config.toml
num_hidden_layers = 8
hidden_size = 192
num_attention_heads = 2
num_key_value_heads = 1
head_dim = 96
intermediate_size = 768
vocab_size = 4096
hidden_act = "swiglu"
norm = "rmsnorm"
norm_place = "pre"
norm_eps = 1e-05
positions = "rope"
rope_theta = 10000.0
rope_fraction = 1.0
qk_norm = false
attn_scale = 0.102
bias = "qkv"
tie_word_embeddings = true
parallel_block = false
init = "orth"
init_std_qkv = 0.0375
init_std_o = 0.00937
init_std_up = 0.0375
init_std_down = 0.00468
optimizer = "adam_variant"
learning_rate = 0.00147
beta1 = 0.9
beta2 = 0.95
weight_decay = 0.16
lr_head = 0.00699
max_grad_norm = 0.5
warmup_steps = 295
schedule = "wsd"
decay_fraction = 0.506
decay_shape = "linear"
final_lr_fraction = 0.0
batch_tokens = 32768
max_seq_len = 1024
doc_mask = false
train_tokens = 154300000
max_steps = 4709
dataset = "wikipedia_en"
Each number is 500 + 50 x the weight over the matrix's rms, rounded and kept within 0 to 999. Layers, rows and columns count from 0. Numbers have three digits each.

# layer 4 attention output, 192x192, rms 0.0517, rows 124-191, columns 0-191
432468375468514557595479519441385473569606469542554534459367516491597476519486493473434534541423440450472530397424612567418518507548532567482413483458444583528464511472540546545457593500493433482391544425492426478472474445527450484522475466449459455546542539593498538458463462562506595480456489514524477506528407566487443524451491450431475498485543601550544549515574532460578586484515595547486525537519481530451508496535590505488526438505500533467450526552518499518495444535544499492539425385522499556511472522504511449485390470429508527531478491471513481439549463528602525437
507574490477563524472577409504401474349568450522563403529571566460418437568493486501442447504512536476486505522563558479551515485512484418498587620457565551474371450491481522467496491503548527504602507523429575465555523570471614475492507579477506473550505435477497464534560440530457497407531563500510502507469516455452468510575604535530548479444481539476392409514476416468456498508511559547399533567431514444533459528449502467429508545554634543496474485420430464430540404463493395560565474541508592398526523510502501498472489497517559453544487505499473520473519501558419503475
461403462480616603525571484370491465393506355532596501436575523444519582557519627508477427495448491477516506374515422563524546478529499442466475568486551534496458489527458459463491565447549437481521411443495443544445452514507530513508486463475504457444550518507539447485519538506533525453480521484449518524527539471513433544471474426560537521442522536510533584481516559464505491515485424436460529512498534478513564499407521452496458505522533536553481638524520520594537540480422460473500465481412507431435495531512520476472512515553472508606564471480452481501537474588490525508
436554478544584612481487583510457485420503479528521422457500545528464562492447557507549498451394510450555577538479504481481500476550511451489407439508525503492527570571601542487545505528508544435541551493504538463504507491448549394478430493509529567472518498570511534531548521539517547472461476517503454550484468499486496511507496535523424520489453411561493486435434513546465511513463531539504577506470417552492425483526422493515484453536559519484495514473541534511489555496490521578489507571516496629573570423504513507497520495519547516514583527543540488590520585367567551497
515455531516536537494464530439493454448501526480553435491531524506474514522575526589413512410402504553478497479460520482495554483522419528564456555491541585490500449509441498401500473477490444462497465455538553520507475541457512500510494501490504508488561516530516460528443552463483544549621581498466549529493527550506512615522492579542562512417545509435461487482445545497476460469496445530503472444527504429501517420542469480505559588534451511522494429444416501539531515585414480369491429425540580473496463521456500451519568401469450454500458546477473485495504441475478533476
474490496579451514543546531442520559603519493539491503502487535530554490457460570473508537459594555476479490600515531523498574500528486568462529524510553506510460481489406422529492549465553438542523488505488496431479442498460535571512561451556457488550454562475436568547470552526523526566462477500557481546537550478451445511454467477572465480464492525502530480585446609505550523403522532535511552524549452471543531456499469472476524547480514558465509528509480450472563463453481493537517470504562432516467464466519507575521453536446459501538523488485584492502510495499522504534
422490478461466533506575503463483506489534561575568518423514592606458544575566457551396629530427546641558568489474426479565571607402537481597452569497568478509531478587388485430517504403471494508449587491451530425474535556509568551509496569480498512535560476554506565587500537530437512477542477498393539520457477495406483529604433494493458516564517465427545502464494532477476520570506520489474439463498514516487562501549521469509524534493535409496589458444531513564461552539516464491524500580479517514494435541461557490489510527445441441495487522561428517510482458564450490479
451445463483528529445488521469511549527476559476445490525566462531482460454542472519535569505496582547489583585510435494501519537444547458592534519528559473548491474499515507442475434553571579516493542573473523499515474579477500503485531488487571514498512573469422552499510494511550555447455462493539504439488488502546506518503510380469485550536453544482524458548471485536467470486526488462457482561440556529492457573492492470496554531513559499501477473474526461537469571453561500593530511505488445457434523471456434444469473579453492491505537482592544486549528581518472476488
517524563558383486515410592461526544438452520476473406503387391492490567545494403555566489401558463471497429612456525558428510421539522597475450461522442409501499499430512548513509528608545597428486483475469579561541482566427526454458475462505599523455415500498480515372602520423536469464537539402465525447618546539468562531600530541522461560508510495377505492525463514450466515533470472461550489422457477510455402429553522544541502464477369406451501478500545461505415515567509503421525516435495462537478385502553511554527523474489497468480470511451497498425423512521374454554
538520485492544500443489562457558496478486513553402576483491471511413507623545496541559595494471541550511523556469582446495474501494485531564532527512573503452545494508491501482463533485517540488582519543524592506536489491563438498524501530548528527541533546576500555586464455493451478487567508452429517565493458400479527527485486480499509477511522518492522527500539452529467472500490510524469474447463506485493541470512492524519550576511465453545481470478509452482477502520547471444420509397604565536496473540479506538479561437514506506457451515510444483456523450508529514514
494464524475517515450459451442469512612557585571478531436470435551498438472456429561555547441452407408466555626487464462521467519473536516545543492432516519544530499541491492585560486454487485503542658492472497486560481516487475517543560512577448573454514498459425578562427531558487469555530526478455513483582541532537489523476512519494494465457512495518473484483491452592483501523521491496518500459556531500455590500512551560513480564507510499504478436551454446498539472521534417532482485461531496453533513497517483512586507476506562483481441509458464436466401481551463522497
509520531429567498509548413592522498429491602512517439557530505434532427515463490505464472529386478543587585423414528513504437466511457486503480475586552464483533527506535466493584512400550485543495473576581496598521556499476474542485372485465501463462443516548467532460530420565452524532553550436495482494587474570518521487513503439419392501477529554546478576561506542535595481572458533509562505467565543497541460468488572471446414614454550406505480568493529462563498583501542543536446427482505539481407476485580548467469509502503612477521469504497511486499560509489494522485
542579505533424524439486509480527558547474536506471501486423517416449587477478539541456492410535517555453473545470497522514433474558412545460544615462499553507601403480411538495463536540550492451404379464553614393457522542526506457547516447541514481485512506476493535429489468512488416500546602480515451415511530545524559586550541476365482443514528499544453446475544430529464476583588557513504474557511626595509424540538549576451579437514598494494520530468474425469488566584593513524507453524647605504562535514542501525485532517517466505483445518546476562496490499522491541441
458430422526553566463488479540574497477495527388468493492578582527514577524525566579527562514575554542542575509408485520513466468481516523482476515532523505550458559548494516491498551574549513520482466511393575494498484583472540458541506550471579442442424543428530525495585486476497569467556526552443513542503425498493503492521479445523500425592546497539490489531565460597430569520501463474495486536492523612469497445572537554434567396619492448537530543529601416552443503535498456610509427478545443573488502561399499513536513416504539409463565422480464510454589562437616528539
569586560538548487460556413591550480473522559501580487575584523551533416535420475487571475442527532494465468475499477475474433458589509529432562416482461460445471498453498504574558545532505556433541499464481584468478471445404435461499428486521484524495461497513482522456509390578555521473542514574499557486535461472470550505505516500471524471539500467573541417450414490437485517506482485498458509526517430472489448544499502425480450479603580471497448531411511530525554564525425406534547466527551541500473549500471433528483460489582503518508556548596530392562508532512540516476
473455453499592592480532470564595515519487457485509344515602548507520490514482545556486477516450629509527541518522383498586473457533584444517420528498505405446481490590532495518518458471480454507499551521449515503527480575480553520508515570445538530473426506448468440488462497538510531504497536553462615491452519528420517518508560454582518476500463506538545519565517534483456609509513365452470522578521622492538536546471482549509504459495507524434509484520564540512498429494530431485505594506495448388518474510546534593602510509555463550542510542523440463495470568547535379599
514487609525480497461516457468500501505508605470518558500495514569472431538482471566461546571523452539440497471490475476411488507554504501503353580544439556406529497566475488429448619563551460470516421442507484485478459467446543572579559568491491513448510536528528466451425463458505579500466471509464502494527491542499544506461430505555512406587487455520518487521560495603459472542570459461455412454471505514577488533468460478477524516528506450546510481435489485576486554580498485587431472513516480449501496474511437552527521522481483441551497481504512476532486532512506415427
472546570500418497473458504536513547399512448458491487534463470529502518559500435531545489515554546479493451541490538577457536493556528465419481487496489431462453502430508517496443630530524551471507461441554455514531510420547479476491465431512524540450468471609495502494524515434509527480451395440528449562557497464476468504499585499563568567431539431483544566688482537463531483433456489501530519468523486458505461467506533479586429556470434485514457456573453463465443440492453549482514538425441523553445478518536519466552518465497511574608466535552386504478505534491530507503
492588492543415524426510515476456539393432454529570479403436546480450560465391538489551509495429557536434486456600426528538505395424465504459572516427485589528585537449444541575501452478460583392499435495419531513599531410528568387543505454421415516496555394393547506511471502511555452500423461480482530479475454547463533503439571661400506431508508426479490452519511502428518556518587600464561551515498482539511496441463498509588450467547528533500462458472518520455575529527445513441467478524494645517515482505565433531519439494472430480503417488398610442492462438581392554439
457530567470422531594526550455493493597498437531478498492481551477465485448515537418462574519624541493518515506458473550526486549516524455501513492546599477501514421512439457519516577485561431536468530510575491468505499444516546532519449446562480458429497437497542498508520576525529420471467488538512484489468506485429444426472493445540525491506538391530530511495532511506583501445539510470485494507478477549516511490524583457527396467416434527437537530580509555506472470469464499520507512496464467433441514546509497472451460521561546542470545463498512495505492529569557512497
455595548595482501488523509430494489526454487583545570381478598554516587586545416509555514463535551512451477502502545631500505535416539605455529418429464448369492537538519563454518571419557589384637510394405447584442465507453500511473590532513533638452466567426588498522541539468576511416396475501517455550587500474456508523511525485536510502397465543435582604607523514510519546447535482485535505475448437498554535519422452533516485580492511445496455512465473575510532556533564526470474530421519466522436420474536551544511514577526496498532500538559601447530502481539462524457
624589541429532449491498441477611565462490530513489423592526459478466440542438404630475508520492526478496427473432504492402527437546467537511513571533405573482540417420396491532444456516502466490535452441496530496510471444455448518491534458487461419466435490483384583432406368515477567479561469530475538463368461498436525483500480469526644533513555566447410558466479491533468507449460563498482520512515460534421580482502476499517573529451456654560497495441512524434482436437487509571531444569459442510497465568451534475520492518522491491440560516478611556533540484461581446432
440522502505468492540503478388515532446506526565432438542477486467536539521513417492467527443470407493486532417418538469508535463398491561599426540523481540425543487425491502442452446435526473493551504488422537516581460520503560573432573472483494489533413549447438543433473499452443508595465516527536429508574365509532463488456484448503460420579499428543482540543584414579410386509514460427391425488397520502504499458490447465449534470581559459551491523476466537533495551528501500667444503458502446484456472472478443581427440413516528407512554431505562383530538568399525519495
468462536482464582428427474537481423478487511428485432534477452509439475539528382604550527491573532518458461512468444460480498437518554485505490480529478411505495531527585564490470489581439569480484559494432418583543460510452521471515474558498554471464493524501501482484490474404480587431528572460510530482596476500533598595503454572500457518572399477524551498456462511528382503535385477465519486464439508445501510573577350483508496427593433340498487417488548584670491529513526548468463587510542472546517495454505494481514542394500462443491502524506398461497455485404471537592
512513484420489551474450589419465448457490641556517433510463460538391441511491386515478601523470607535513510405547498489483512457507519466623487570485486553390495486501494555486422504470451496470559466565423453551556556616444506484520445531525571487535477531500528620500466516494439528394508493451519492545547431587521528534466493426476508510571467491484442546562506475540427501529487567481540417525561540561549548489478477473468502551527530412496442446568546411599459500481563500591490374454541525568506503526505486486490462432480555470469406464450425459511529602413514446529
469409435509564489583499580470515557533565483478457556546448542456414444486527576455453507483445584482543547536441538486541489490572462474504466538509473463516475478506510397553494561496498402508598502535549457546529553514535452464447545516445513442488494525531518563467460561525458482533522461515462572463616478532485537529545512587462507552512488515596477461437543561482537533502476438499513605491443440474538563566482505525494501490590520480493522533476544490461537457466452412559500496402502445413489558527504435550543551411559609506482494555484512449548489564559571421546
523493485480535536462436511577480494477470390474556450525504548389440583436493517494506401464469535443600445508524469459492498457525513437489501531473467481560518423510477480529531492505465528450499500530524499522476497453488554443357512467539432456453494459475408521448463397558438470467482512565493487500401444451514503467519552428571556537544484542452448508433505509437488516469471536542495477518513419523512497507499580368440515476533515515537542577472608503534467392444427432563510478544513443448539528553477565504542426459535565528441551461537419461410499488527636416505
444418506506393528465510470473445569504470443511581478474503480492525488527457510473494458453517486488514422541511472524571567475468566467542522572457463499605469473451469490514524499507470578479402527434387515454542525457508595444498481454485505496493416433557490502472503504523541479497532440447481510502500469439493501471573470546431502552498492469404505479510498450504510426514537490548557457446516547502454476415493599510571489504425478536548551440468461471474422512594495575419466498524498533521515451503492506499460540584492527462504452528489432558457438446500421552445
485537465413512501572533529458480413530516449512511436573465489386592492514502513471535522486480494448543423439511469518397553466533451495590471620470511488424370429554518448528379530395494425491515477516480474582558517517464529531489421492452414390463509430512573482438431496464444444494423530495506538373507525523512454488526557526346491546473469522454490537474507530457573467530464533460550517474576473453533560511474555564544443450551508582519520573520569510439456468503456465444506528484491496466506425570510478548481565545516533540584533485432484482490482400582438549509
465448385480562504549489509538468462547522536503565467507523608561463498560497501611585515433459450468553546586450452428521649561531537526515569474467481428505494470550477501484558482483493568504524600509390478426498461498452423425533455446445492492552451505515488542539526534500471532583494518442466542543508478568478491490525441557511505484534526505535480551489523475580522514477468441479552485460487455458530495484539548527531528505477405421489524490526540543481505552562449467509426572493474436522539487510557467516560597402563535513396446576559427460472486487518502495534
499370522407430624471444468364448428438440508484584530452585542617511414487562510571510562456458527507445586430524509585501484438465573551533478542503510538458505546463452445399463468469448473520522480479436456590436430605452512484513392610478554545600490586573440509518617603467425612557545472460588485570472490495502511388486533491540543492448496531475441539436452556556468411443457486495494532512443456429468514554592435493406547527594516537566583485449424486437468475535550441554470424497548503411422449479409439556584523444538537511533492560537468582511506570397519508565
466549492579513459576492505502521496457570503444538516556478491438553552473491533472591427472470474449588419413431536520518545507564526511466508534497502514410473493443492431494475535493566537529524459457490421455453373513551512482444462419487550480515403450507459443424435466498457453593468548426517563433518490447385455465601571485546498574480475461398530559592488612412566569539412496376449541558577547469574515503479567439582479557420492510423464514558561471596354487427520582483607515426457530501478431590544478509522488500487545558535502498506515544456541432520523498442
428443467523493397533377586454547433487540513353508489629443543463421533624506446618507482403514473435556477470486454574494465517502548435515405484468509460523550406509549602516465650541578583473393455470528536532454489559455430456473431463444506482404440576491567484412527505480415572404437390546543564560452383562354503509537496523536420588532469472454545512486507577409519645430465488459410607541452534542584511522492471376517481505502581503524541503555577566538398566523591538465581510519478571500487473593541377460553421450497413531383456574528494502439491567506505465452
489411533545430563434477545420457524519493336457418508504414463501535465590427501577503543491487466446508481511507502525491415484572522476483429497484492577499504582482575454531431490547549491515562509432514454464522431427560481480505472507455452501534537500575513519405544493441478586514500432507475520588540538575452457508531442517570400526471440534547544540521521562583578527486457415547517603473498584548503497442550497535498441514534582499452467540576497494553483566515577554477523503435485518476507486526584479429519480568420482443536574473488514513476507512485466598528
495423546511522427407543476485481523531492548461496505513472500551469438518417443573474511520582458623514550478477425537532481529443410527467499453501539547529613552502510509424594495432494525537464517598496538452550562504425543506567544588487484490461515490470517481477551447504481518517533550403448511544472541520406485526498494480536453465484585435468465554549444523487525479478483513562445417484572507495483549390440489511513505596445506486476506552469532460523528503445423480575461442492460560443473546490514638409535585507543469484509498473464499509501481444474500480469
444446475463454385523548484529440496428602423417470530564511462435564489529399592529530425493520416464457505450478488521522513483512472468423436543524489570520368541418481478548503542540503482549424478483534441439394427482485538436506483509496494417533569472549527460574574510513489514521478565473504554449461526430523447468433569494533502532488420452477502495432495460475448415492436508487533550572548588500443603531476452525498425443511469544460497489525481473520559526430534520514618518503505548541542538493426546422474504554483474523490511509478423542581581497419414616538
525468433433602518520512540469520534573451546514470386532477530534511491544487508585478503536491461586456549541516547428563609521535517551514558408535533565534600552469513518504510499532450465526534577543507553498499533514525496508626454375488426454529606557508474532593558537418533503494512570461492512461516501506439492515520581542461512517439558571484432498516518498574501537527529494553538523468457511441450534459482504540483475550490425550529501561453498514414567575512531493456481514431497463489396451455463535445498570489445501507535504557476559533502556470471488494510
422380413455553553556472446464440519449558576353607470576580515511512441507526527520518469537477539537573522507475378411557484543577472446591463511528557507467545466509470521388455532614506515569513512568492560479501434541504492542482458536484519425573485522550487423540478448520413522504471483492417538555551457483514440516518453522399559433435555539471555498464443499540553452485473463473484536470431436538450443435510517580514522420618563532521564525509416515475494510525553480478507448483538428530640494481523510517494561497547558441465528548479464541486429417526500607519
486499504553497535511486405579510473386570602426468483497456358363470498469620482488495487528538406424575500506391465589556554477444505386479464477551485427576450536556537502497462525566534580534432450498485589517622452586560416595456572470467638498450392442460487517409498448434531546525478534486424518530573397551472484497465430553589625521468530455501530575587596439529534516451511365407470439540509513514485557473409520416527488548432559388532463498533523609471578517468463490551439492414453488440468502524459595482470489408621550513446492517529550463457491588457581370465
436311604595456494431480560492484632432510551441546566478554431519520404515340466442557463453664433535514480515518564550539489546450472554439497519488483485585432495391412533492651519536525513520423582546456515495454559462386566389591593562548465588482457555446458465554553527566457512533474520462493539524489436538458514476467512520563577568507546523491475545569404563440514461549443550516488414477491428462593473548483459441484553585547485588540538488425540555481540506451447453569466514457448451458428533447509482462555411350603438527433558566520532449478520600482560388449
588536521407600476543542413575476483503518560542498429640457434546564371590515442550486522526549427458534407502495497500444520421567453556552489516475494495427455484579501518640410521475435360523545461467484494565554601544541385619539481407559433388584544431524474528499332461471508476552541452523496564447490449495451474492564437564565565607481442526553484446482510535499477486456459482467483553504550499533477553503437542568497457542479524523494503509517515483411488438468473465552493472514475512481511539577427607487461455485490600488488533478523494495478536594493537409512
550579538455373439475508458549439535438496495458440499521458439532527393440525456523546557489597473428447385617514558495477536554445409459518595487462547504494541501461505558534532488488430528574476518566540584444534530323527440472460482446539412498541601394588597413592526508398486422506388487481551447502470451480446420443510516509397525505370520548547498585562398526476541519459447490530465491525479478335575491537519413433496439597526477621494428518572444589461478404506429507531555530397493549525588517460536495475521493521491575591508474476506536549394493574453511476421
469472482468499476550500570495451458609485460592478487511547565473545447510519495517522550441493535509465468491541498522439437468570481536524575535412503501506566426520486440522558430501463535495451554467587470529555476376566527478507450488405395408504582404507513484466431463544521395539477497464627524455586494523550525477507553474507356493546460524532467549532599454485434576548445510514526502539567649547493512526476498537517437447488619470479542548540536424465530605484609524620532472520487595469410493451465510528463518543489538454587487483486546467556510468426443584561
505550492554621449520512468443525466492589363390505468520496507419460486559426619500495434416520484448602577581439540483557522532508473475482493507500481497561483552552545487505494590470492510498520465446583546494392430578517476520471482468445507544435474526469497521529555500494495540545455469573522437398557499574526426515475539520456519518418445502520483433507435495401542513463478548550494538530457501412554521535510455499496489499569530607465479526544375567521429429543470520508534535477514441548522490517544464555511468450484568504492517500464488539464470487533571577486
518618572600481520500536483566477538483473457483591584454534694535427678446523530482412485523452524532486453535571479335520498569492445428468529507553493557555543459544452466451481484443484438473515409413544543530467507363500526510395520456536477533505513484462465484501475522427569442479555594471509447545513590506464543504542523500487531433468461429456407494637407460612496388554463480523506408454525559486609477440538562526496441559452478447495487535449486349528501529439489506507457449420531548527507422397496497437361590574433577489488406553456465495581517480439501625502
529397558457570556429422550417483511544408492519539579498560439561594398385533438445623459489559532451458427488603566584460470440508529481528571441442485393511536427512525479503539507576422508516538515465436530463496548564432509474486457521504448464524498509532535369540486526454470485392499482512508482471507484468451484433557554500505496513430410595544468517513503602419460497526489455531519483484500522431596484485490500457504524498552583547560442561555479448450428503523439458527474500504432483477549510507518493546510503513500484489537519467544536498462524566483553452520
481460472428448570573501531449503501507449500526526351582541568434430456427573504521469470439518622568481456531514361394559400422476593487525502546494501527520401442456527449559436358472514389529563525500556421570562491519538441503429454435481512392466580343495562476504417578519542406483471497500535514546577595567391454519494570522493434506473515492570508520584428639533601498479483419488509594508441552426565484483559479532487436565507516597439479573567472474477470517517565499453583535443469563437460454492612485463526491525480493511480553507479506566553401510549506515524
660446562508495465451527407476505458484472436439549478497455505558523413614459397518614480427539398436518502416413581533464463493465553544433528543507436519443550545436550531457465513476555520459537520489461558533453470562470417495499437500421408509565478481567495456438519475468483604488496561515449636536477477474471512575552565449512498426451530613504545570424427527444486538452459416498467531596441559388534483595513496436540527563560537585484458493498497624524555448458438429377533551418489520435495523569487646454562553420587420540414552536598446512535413479565513433493
489491447480505523535527519457482531460440466539585486580562468545530460495514433465621358454453556492423380442564445511436486413514585550478547454444452482465577484364482467509523472533423571454584558449432539495526469497539486426396402381393434463563457449537427506522533505426530439479475616446549475542559519425539564545417510567457450536529452491519524569457465542517490463588413514516575500461487490460455476578547443469511484528561509480458427513512488500490442530450543520518487499509452531574521508420566462519407605505483501505511519485501473480489434478412479491539
512540547511501387537448484448538508474542480457619594559569544502519539506441577477535481456453512437497498571583463464537592543539478553531510500499525421540443464426514497530534546490477504499524530507525540435395418500446511439510523505528458551466476524531496540534515517524541421573488582484500474456589512408566524491447593523545536474610457470471459454519448429524415488557490470496490454516414455493438511545501447518490544429581507472500482483431501429523441551521515416555493446519494464561572492476493381556487502511491536443493495496547479444535523472447491545493
610556500566515440531493604586574506587397495495416473489457468428458541463543501411461458539497476440510458485512614478465444510493559530460491428568505434569491419514493518641454551559449468466482491448596560569523573471534500553462557465535552465468475495380464525465419464559516524435498592560578503549552380449520487442388481431562520597546401459542427505516575584505399600533414518499545518585556423508576489554450432477542445497486481454480476399428624523590514405395489482516525439376590524490457501495498454501462385450529527573522476453458489383491521536521614375598
579444478486527615468479573412530512440447599537483403560524439497550442483524495530457418539473474553433535504635542411480474466574479549528511450544522541498482484481477488497508488573522546528522520481545572526531537572495485479518496537495452487509519592445421558531574512361426514441557482442560456510508448553533548502503500443530529539544467532458437561549507521567465496522471542503500379543474516467528506464520445480451524533409506496495475422502465414590468564468520555548502433448472514514432449445444437384428437569464489457545484473525484457527556567435496465538
530459543450482442433487444470575458559424661534527454575522454560541408582433476567579532441521496563440530541472453461520438455535479618536530465556555493482557487438381502456515525484508490521508505567521453497513523534402502488569436468532478444499477580563490596483457516531514534480554541570567464414468494497559528518493533563532515525616436477476458451511420481451436503469492545495538481500490478436429467486513404446450533470561483527525468465438548493554461561553456452533474423573558532519439508507429466481538432430480471419545520449563493500503495453526478426513
569521541541459498537565483552483456578491418536458502536454531525619442447506522483517482430505499405450461477475501541489516523547474527408515378469523379558469534516521530509552570545551496433490546461515560479530405510383512546409426487454457469485391523522489499436526501552543471533559601503487541401418539449466493414491547538507500503503586425571503417446565502474413514508440479473504499450534450377521466485531516446537484558538438550524472493465593596429508433574416448434479556401534521441527404575444462644607523412558438505506500560464518468513476452536540439454
567551464488516455545568627351490560532521442501501486500521489604495482545519501458513531441520515430545560503562481552445443463491547553517475537435531515425528499554540542529550559489503448438516469507459602501484554570496548472514404491583498472463539567557453411564555507578487507459557463539398510543561527513442495570571517567472449498509563559479558490483467532504511501427530460522464539419474603518492535422599463554492515498560522405486491468549506475530563506527539452443465511485632512498410424570485550497562513528534474425464516545514498480475487454515450559533
499389513484561436511481543343493563443495552587454493633554414584590503552430430578453474454563434494471466441487497538475541489530464590522389531488454496443526387480611530509517542598535413523516510445395444552471469534452562481590559507525458476440483573498350477448474551465457512429504479422504662425588544599444520602599521576512551499504515602499507526522458508453443578469542447470550556542516600486502605517521562524526494472566514517556492423566473470540542594561523388421539541506508529453488486525500524523558548423552423441546516476499374509480409507607409513509
397499525457496492531524500564537459536603559407455504585500588549432479520522499486483623484524552528583518531473447466513475502478516433628477510529621538477517516546487468494517506420493421608445512567543504463431528497516529541522468459545522436509534461540529465566388478578549453572529570416464480494522558458463520500542501514443476497510504412417452439528420492525522537537547494503497502418497483481452521434470518435537432496515491503526515488415559478527483491520461584526480501500542479548483438433552460609431505466424481444561439495478532510496446360476510507490
485571406525556547472491532476502582456453498530551499483539557549407523462555457488469476611416591572456436516555547479481427411492490496487475494477505535479535510518454476562531535506490494501567472524508430517501530452500520502437543444527479471591560515484431460569447520526527497498571600504542587501439501465551588629494498561573595575505490477426454448500519436466457457593472525536537469505492515545466471546505468491439597469498501468510536526425554495505509510516556511519493471559571516479523511511421492521499529475492424454437522504467506498554510464468463485519
449532470518517523450508560532504516560428500560396504470472456467455488371479549493520507551543622571484574525534479480502476468509544500475522406484514493521643501498465489558549416561481544457488492545506487450501499539570480442498445574412556503489498474426584572527529473549494487434551468539416490559405517431346510468625437502574493568479523408516515443469521512563540493450488412485496551541514491564568481446522532549536495480458502466505529461452538500433527424472491551504409532471533507430533438568516507519498481473496545498471491543501505560462516508507535440533
546507553574497537443435381502495494454453500493518523555490450440523580503421456554585477468525415416451518445435485493421431487619509461377528411540474477573617515471551565458394433671518488480549448470600445491473413427466391507567475419548500435492498472483524506465425472384487498438431483504468444514551478575513436467574406564471407474390511541511534574457500504504566637451433393455509579476446481376496502510474493507470446485571572499426556544553442600513459551539514515468513574523500500487545486458531500530527511576573507487522534516586475523548420473562416588526
470490464465506516474479497494471519479493550476506473429475529475549503546487497568443538473510522543526550532476483488491566501462531547540504519493440615481444519462586504383454429444478497541514492514424436531574509550519524490597602589482501557511504530427577583510526517436502519568464504443583446418544483538558501489485468474516505494471476479495496482585413362579471447521490522537499481516493490500559458565407473549397505484455548489525575455479517438491507509512509535589505482547479467563542549364502446488495469519450598509497446470458477445435495574509479533534
525503529528548445484530412473519504548482440503526548511516439484494491596479471506552496495539396455516555510445523605456505470520532536435512478526515515478514443517430512532486575524530523425618494451522536448517502500446509515531511477572479513544466474539418489465461461585502508500431476522589421389518479402512411388473592531515515536457465502519522503498419493417521596475455500482538580518510417473490435567456526494502478459450391657444496523522486559430500362422467524426606548472460467463502501518414505520501395519525565668556524404453548560437538527509512455583
533419623556569467460514396564493482442528473433527625575511497512534511583479546522438500580554432491515554524435519552450599584542438508432506499556555504538565478513462526433443623630608461540500406486519554492497443460427463566601524533513467446500491548561490478468492432465452567505459526481451510539536503529545471451456566496516510439428558494523513549571425483553492473453403458516473513512555456432537491484496491529499459509481497448501474495481432529449561494505481554442455571441471497548463481434507535478511512458474504542481515579558499484544509490465511536513
601548525468410565439463518382443535464387424561494410515488369479537509550494454584472448487547593562457473500557380545402499400552499530476504502475490464524517423461526561558490503537433562490467396478553470590536562487437528451442427408515520441445523460518469578379590425405561505458491457561524463494505556449525487475462461524410502496450488481533517468486466561492540399437566514512517522489448425469537540514463457509436461537538564511481522518496392553482542504494466449477469424520575544475448519461473484525483463577536527486524494442512575495548447442577494517535
424521499442361489467526510422415476502478532545520549452439475468542461500531491520497578549466495547451535385481566539505474411375455547560512488401440546511437583462567468402446428447414503518440524499518408592570508441498536497449463473530536442443546498538613568559537490485486501518490494560472411498553429548555501497437472442462515511461536497601531534433543460489537458497470444505541497443476484440499477500489479475462455553477510524502480606493503569436509509503431470600452496450445483487474564463538481528475539522573570540483508486539543454505577538423544508437
512516512477568498416545438537512478517527579529487581539444487603546420426471463466560522540452450503491525461552478567561496559505491481513515453453565404488494540588545539518526533443494491513510609523436551496528605539517426535508557529573476555456478521551445546495458456485557533461444410492490487485463462491506494473508524461467520506532552481560512469482518413541495496500501468529509449514438521512451492551469443520438510480500517468530514484432511556469544458530531465597427522482486500549583527441395514504512481535530527491544450500561458429557518536473570462479
453432459477403605502509524482510572601502514603444470420575492595557420480430464531437519492436611585468504501420462509567437395547550500495470527528541510528533513398494464545615446525529512485421573427427538538551405433524550534542488511405313506545443480506443525564499573541566545556504498572492462478451519527476516529464426555492408601500460504544495517432525538569477427442580488526506532517481491476527521438478468497481500547579536560507507513489544529434531519568557536539430473526526518516533428507535599579497480465460430464520504500518496520481459516487517495462
583544530463445521498471538424542514590475509529552466443479512568478507500511426520445512582460575564464478452520503533458448495486550524447488464486493527533586544478599519560490513499525481464462484455500520579459507477512461470510466514414415544491523467427508572495497516512595518414502525521490472557447466454474541514464444595462624509436451556446504585475453497493481527478508479543488478466502504527550524549467438545484553520523509501516534505484483520471498526488667519470442497511476516524447457466457564425536558513535425530474505486469446501518450530521529525498